Weights of a small transformer language model.
Size: width 256, 10.8M parameters.
Architecture: LayerNorm before each block, biases, untied embeddings.
Training: a variant of Muon for these matrices, 292M tokens, 8909 steps.
Each number is 128 + 32 x the weight over its row's rms, rounded and kept within 0 to 255. Layers, rows and columns count from 0. Numbers have three digits each. The size before them is the row's rms in percent of the matrix's.

# layer 5 MLP up, 768x256, rms 0.0843, rows 324-374, columns 128-255
097:154128119190147136126105079143147158123140125120091077094127140188190158095097083040151099111119140122088103094126174087152143119141158162133163154131134163127127045077120134051103102096128105131162097163124135151109104162151072192089104073107122097199161134089138108055096115111149177116127158151130115149168128139176176142119119132100099070179129102149147122158143182121140143153139
118:129113071088059094138169123111145150186093096095102126101103109089116136168093107123071076160091158123172129167069160169092098118131132091144161120152166151113085134178125102158201174124148172104086161115082130195106150078088119111235171122099161147139143129132107179184140079133148141169089143187129146092173134144129126128076145124182195119140119137135121176146133094182141125074104
104:102099165118078161129127141197102101156123142167057151072111137120184160128099124122121137132214092090124099128140155098143227093101137103086117060148138138132143122099116185155110140086120135134123082098173099151114150064164174074129141153146118089111125121158068179142144173097142113117083137102061141109125085187113143092105146092162084103131108152180138101059122089106160102132126
095:151149139137110051143153145153115162066145146107137131132174182121132153172116122082147129100086154079155132030155091081136125102149144123155125142063136151116085116121145196128100122150126114139069105134142165123094134142099170150143100120136110061076122117208178122079102175056070146101137132120152111142154153100122150149202092179137138155126093117123075144153204110147106114099146
093:143131093154094132067154186160091163082144166112141112094148118104112133098168148112120115164151087092155154132165159100133144127179133170126181088210085106093116131076107154180160143077130146105175143097113141105122117153138149139163054159100083077138142116078053140124080116139090122161135113172174123083161082080182122100130109113142086135170137091092165103093185138113133150125109
101:097127172161154149119131153119161146164173170143167175133088138148048097089106163100119147147136115107164108187077115149150143104155139190164138106071115093084103155087120149120097163182089186097120107122115120145157128133101103155133169166083066117054166111101139107155098128101088063123150118145116079099148121165146189123143158171194124167126125099093147091074147153158061122140152
106:115160109132127134107129159165153161097103127125076131185138139104066097101119192103138136111154104100173154091168095132146118150078141154145095122134136139194134176151112136143120128167124125126186178107094067100126160140162150099133150140155126116130115134128112112126130075087194119154108105155148083068117125169110167145142095089117158189126134183115145134184152170210126117154077
106:170130090131075175136121110101139109113128104138144167181123147218151197124067087121093164150194167135151110123127178128117124163153102186057105101059117135096120094132168097153119170069123129187196127128143047093141183099100145124092135069121092187167097129137128162102145134148131070168080142090147067189135096169159115109108144112098188080084104087126159126153093158120068142161117
105:182095094116141158125143169080133105059146106123141109123100134153144133097095094079104113118099096133152195182112124079133137133092156128171098142170154178112157159116149104117214151164101163112117116154188150102165089198116073164171176189126119125165148178146101170145190117117135101118134137164110172112087168155131061133161130111142076096067090160136106110140127144138147156121100
103:116110216114153112174054140170063117126138149143112099144141070163174110130169160106116124141158110154182114088143078067181144151129139116083116100143144128094099111186078140183047142125104170131149136149100126118185124074125039114132132119149094156118160121163161120130135130114053117144120131108125136113143168152140147085117119091179129181074146135102159166078118122144127094154120
092:138128103132093115151153135161066155122139134100090107084101081133142108072112145123137154181107120096098152101095194143119090164121127144138134114100148175159099116168123135164068182117060168114053105191114108138136101095111135137141106127065117113149119133134120120154155132156143181112115132167104080120156101160125147163120130098144104144162128105160172129093154067114087114088173
097:086169154120143119102158126088116101189130114155188135153148124102135103126126171110158154147076083124109192103185111117130080071122093137119127116113093100159114127132177132128159053125138087105076065153139074128151193084105116160148112126131106136151122144151111112156053121163136126113078115128155081167136156183159135205078113140112176128113096109134153166106150143125119089153166
102:193136118142157212101128154143153112132110152152117135057131151108099109118106115131088146221115152118169124126129119118112113063137170079159079126098138079113152119101091130116138117110122113157159100160185140122142103156107108176132129185121128123109073177131151103099174121091109139155076104082130093125130143195076084163157104192112098121036126140165077206133139117061146139189161
103:112168121095086182143129149123165110119064145134123124153145092159123124127120166159117164114138156107152105121132111129140142162127098046128115122057100119134127132034157077129164126131099081127142135112128135094183167094115125127098098045110115109155143096127090152106227176105130079076151111141158088138166122112128162164133176144121111127128132089171158114073159146063156164105164
109:106148139140107106133119195138134151156156122067163104120119110149130128167114131064114108106121051120191133126133130142104141146156136088131137124135095084104117101135110073138174130152092122089192121109114093149151157120116162156080168126146155113164122153190101162097114098103100147092118179173116125076087147176176112121193119128154081138099107209120139134150172105145106088135102
100:135188175178113061090110162126149131137106166131122102165149090173111117088166147142146172145093134149077139159153113192196126091086133127150121094086119131094117140103131105166165114141168136135172140092045104141121076099111079175156145119139197118106129216131152091120158130125140156156104164117096142203128095145092105111190098104131109088119152127163110164080129152108108134173146
104:166135144125142105082177110157109186158124089193117152102107129116139135134125062124170162169123110105112164161171134140137122082109169147166115146153098071116103107097104083173164106120084134136136143159191147084174099124194096105111119087080143147146083144127112139174137118116127160086152113122144183115175183125147077129126100097132172115174077124072095125160121106122140164154104
103:134184119100149150148122128125114119126097159180113100085158078128099133134096096167075106149184110143160132159125147116169151073125118133131159092113146148126101125220165165122154106128122143112106103163049105123159133147128092119094069161184111127153074186148124129060193064113123137154098163155116110128145151111159178102156117114101113192136104152112117134170160137116184111149136
104:083133120129140145077127129146141151133149117195101155130166084150099147073099116149134143179135082116207065154162097164099134142139142123124133144159111114181129140111137130105162193158155071088133119178178085087185163070112152095140085121143155181081091165124166118149160155102115075165094144143082094092130111136106165056090160162068150165165088137153171136132115140136132103157138
106:148126148101191078096135118090168113178144145147149155202153180144167202133160148166113181109120033148133085094153156140172154144090128136133089117148112112133095155092098087170113138122109081170136128158102106178142139067081142152120094115171151134089157146182132089127063094115118158164103143091177108163111120126121138123152149120133095089182105138137153079155102093117149160110017
099:146104072106123161118146088165086098155116087129060137134137142161144119068074058140129098125135102142142133170138132091153130138100131174134120148165123139114157092097131184126110080130090145171219117135117117137094114115184108087140119127162120128162167161093133105129138132086087127067076150181176151140126181156185116140146129080165110163183184121103084169198131166168111153159101
107:162168115133175115087127099178111130094148161092138183116104088155112172193099115155122134144105130129118148100129080131123125108121108096107132120114188038142112126135115157132146138113136088145138141144114145225135111119112162102147122089075161122157135104137121137190096118124106141088124125124134097072140045110170106123103118142083085150164133138108076179102145136106055138176133
095:103074103106092137116123118162020155074141154119147111159120180176127096207136134090124145146136105130148162046161109177152143129166103137105115131116193126143110130177123101116102083077116073117144155117125156153142113126111159129177138122133153111132153133119094123200083110170151113119113072165185148100092186132132200124111100120135143121101162091118146123148124143143111087140179
095:118124143136097170141127132108128061140145112123069171105079092154116144091147136104155123129154123174138152137144115053128178138110100173113126113149115092144116080115157142112120141075121106181131077092133139145082216126140096126102122134112091122116162100074118113135169149102096103175143104142085175122077121082164166137152124152149113129150142129181157172130089155152114125105121
097:166132132116147160123084167117108121158102125113129167112105107135164153105098162149103109128145084169075122114137156084118134129138215101112119147086115090119131107207141104114128113109041152108059109088171101109127164129089122143063126092136147152168132117112136099107121095108090205131147109100113140162190097160164155153169203095116117150123159096178127129141159127078156112081139
098:095126167166166177076069177067115114129182091126152145098106122167116115097127101147121165145082121106057203167188099116128175099113169141143086097141136109126083112138103175120127136150099092134065075157193096130168102146080131106117128138080129123128148218161131192132123074180145155138127088088133135116123140149143072102177143165107119196203115100159116165143141099112153169157120
116:163133134152120181104137119155101140126095132135144127119060143145140098152086107064122055106112155134143200055133121140126122111094094110172119124159192119091116109169087083114163128117170159202144131086105161122162048183174174116098182106115153185132118073125115206120164097090143151131128093201134099164135080175177099053156063085151134107160180113140088165119167105164134145153117
086:165136112130127128150068143084140191146174156132135069169147154143130179186163124101166156074103128058166099167116115120121148129093176096163167142089104074182074194107111156123127118153131127137119143152168147066116111155115111109079143115119179133123190108137125123142082116135137111108074136134140113203191134139112117145163126126056177155117194104129147163135111126146123118176125
095:120154041144132136081157160094154151129105106164120163081100089093167142111170125170136133148152084116090124136112150152156196072140146108220087137099154142106130144103111149085123085102085148089091159135098199149142155085130089093134102103103111138113178119145140113120088095153135184108126067141165178117132165140133095098169099109124185130130169117105129133077172140098205143140076
104:155113137121136097086112162119125151109157159125114077144154150092117098130125070164138138190157104135035153067111071110111141111123111127181102126090183117202129178164152215116137125197108133146144155135143174158120146093091096099110106156121080157073160114160157130076137133151082134133188157128161089102127111109112161136148097091189141177115138125094141138097206153127101149104150
106:171141113150071133137178084077064151159099115140150084149143133142062112086116140120161100081119107110153162153118160092087097124193092089109100111076154136089130130124094102174142199103161148111144154119093115105116085180128148092119089136084113172091136149181097151110123107163166111108181133137183123100090155108124148139139124118144129156135095092127126070165100187187150089124137
096:072151086152125119128094098098150137171191114106177151141173111069074144159100169129109150135178180173076124155138096129137198169171169134138111096105151147118134145150143105103132110129183136189121139098117144129092083169164123094176119072110118119096097188089149139100125082147106181141109149132157095132130139086096077097130094101096113138101134148045153159111093118071106137104090
098:111087102126144120156144103086126136128173205216063153188161077099205147151112151096160061098165119147072189160169126146102161071115178115118116141117126153169150130100128094119047155124131128137093141079152108149193150138111136139122126132192108132099134142142104097098080100133141152091168165134137099111178124152118107161208173048080124110145094137151107140125173134073160156143102
091:120137080137157122068115168129129147118155142119153119120140166101174132121101162124079166157179104121121186129163147138106121084069132154093081090109083096077101100116082080091142153053173060113171098084096106119117101104183173098118136124131079079101131133147123120129209124119148126101145104101124097106151134174192159183046113119058110116110140088110091150112136148186129107111048
092:147116176166155149158078197105168147128153098115054148088135132148170166117115073133124165097108142098114096159069078123118124097141159113137071093202149059114153165053090148158129134131151169151097126122126116046100195078113122100110060104111151132125164120111094077140125104108145121120107151082163158121157153152148137157106078097150170143116114073144058148124167091135137117151097
102:142151144205114091159088084130117073174054149110170110196150116164151128151096106169202112118088149113122115138105131181167145133166074127141117162093120108131086137153161160123156110186119132083141122099098143152154158108138193080206109143181109134194113110138126097153113109061126151123138128106108166223087110123166123172130142150150179136065115078116124137149118109108046097194084
094:127158117139124115079108151156091069101056178186151161098146127155162192113128156112210063145097099149157124147156108118129118055152104141090105165148135117100149133163133118177118193165146128135102174143133169116108038080142113126143148157146148131157127131147101121128157082087123163132135136149151116101099094167175084139146121148170101143114147080175114091146134122160146064089128
106:138111137156184043133137103153131136140132175117157164139106101062138099140123118124142147156092099131115127101141108109129108088118147147093087143155144108104084112140110157135079155124171155147100078095114105107119085140156175121075108168120036110102105082140119097049174105052118107142077159106076124134149148127101143191171136147145192188109139154143167114078154101105127123102078
098:095103170095149095167098069135128161164219147090150154105163111134103153143162143125173062178171126092112122104070141093117125137161093144159103149065148110161123141104123149146144142150087160131156124163119128194208182085143089123149138116117081169117151169172111094134128102064098141148153193101130183119161143150180122099121084107044104150128117106090123161152107174177169145115141
103:084166113166124170106129161122144072145165149117096092217140092084106125094125117175137131155114101167096099156096120098136105111106150134130142150150090118115141139161137120078101121082124081122105082130102174132152191170126162104139127114114084134101129133182136076052104071084097064124161130151109136143076172141111188159169171099106124146143065165163139102165120171106151088161130
091:105141119088123142161097136129119090139146131066193138161185119173134171074167128115199169108133103112094175091134078112138160172165133089101134150120119164048094140064143145117138128176129128128158151118185095115100126139112151115081141129111130119137152105111072149134145128107115093172122135144133151096130148083185174164151143104159138193131113138134136128112154112163161095092141
096:159084142193137152132101169136152202083110126127110130171134170162155114137139170075124154146177168199110138145115138125130140099145076080106143134069122084121116147123176102173060132152136166131135092132139160120080136136086088174116108144065158043172134162100131076124164109139183153126063163104127114127182081149121112138130159133148090138112149100084132169078171159173124138166136
098:151161150160095076109138154078075088089093121149173090138113133117090133148159119157148121135171073139092074095146157118150124135133114151152117140155099152136075150162089152153170126185078108176098123151133131161185160163114156139149108152084139111096095125140148111113093136166111132075127081130181173158170154030102170114104138139136091164155177108105121126149129131099116187171092
099:112158182133134112089015156118163107137116190176089165125223103134140158060111108162188121099117104089093125092126110112131135101158089047121144111142150079145120201125156101102137165143158144151121106155164130156148128133143122104184087150094149161161127164078139149131133164120069076163158098094120132120128111102146134132177161103161153177115137181172117191157064130137125139085164
100:112140141076169186160146119122094133158094083163090153150135123128106135096138165123090136185132086164112150083120106143097104096135149185178146116158121141111093195129170144147134121163049108149141076094175150083132178162150099090179153108085122131113120184128108143144188102168101117124126088128176123089094155168131100137139166077080065062165144101177161156120128159124086124161145
102:115143125113107121097147214151194127156126157140170136132169023148156168108127150123121144163168112113137101129150141060116163144072151105160040108073112115161071201122124131140047132111128102091088120090110145128137155124151130108131163107148089143076118102159129126123092128139123070101123135130132095139094207187210099136149200066132179153142136132149177119126109144192156117179131
099:104076186144151132168155155157130171096128070181166081134168160111129164095124135098084100127160098110129147148076146097130126116156096047161109135107104153110071140157060145114132118097103176095163142095149103071210122142115135178104112127095106141114128154108138140129099109148122094115091159126106184114172104136142126053160073110127105175170156075117137090151129139127066161139139
100:132118149186133106115091146092166139134097193157202167177111101191183145109093125132098108053130114125127128167154095177138150141103135138123180135101122136178056146101037062123064151077151127073129137144121135134159116148164079088111075153139134161121137087137078066173139082128106120086155090102084155149064167078150123134135196126130211177098099098099170115121171134179100151119177
099:111108145090114091190184129108141164123164093097059095126164141126131114165131141111153093105099126130096135055160139113101118121159102107175096112075137133092143164142123095168112134160102146134095138144115121195149109155139167140106193095138077173087103150104136146064140142141119114088092168158098138184109160142109122098145127168138136159077078192141132074132095076167097091116113
093:137123079099151086146121108119141117049142144110137182165156108094143156151073135140123126154137098117148091132130153155096177135134158124159181129157141082080125084136096060099100122108088108089137163146103150141145164104124093094161113088137123172074158189173139094085082110119102126129109195140133148135070111142126156080079187099094142105103114107103202099150132137129149160103100
100:138096084143105164102132162140117192163112112147136127097076132116161085132097090200172138113157136105118141208097138118115089116144129140131109129139104131140138158140177179091141151096117170124142148166189111125150084150159119118142163129040145184111137116149148146070108087109170135069125164137104108173062138145057149087119127102151117097120148148147104125118149133082110200118119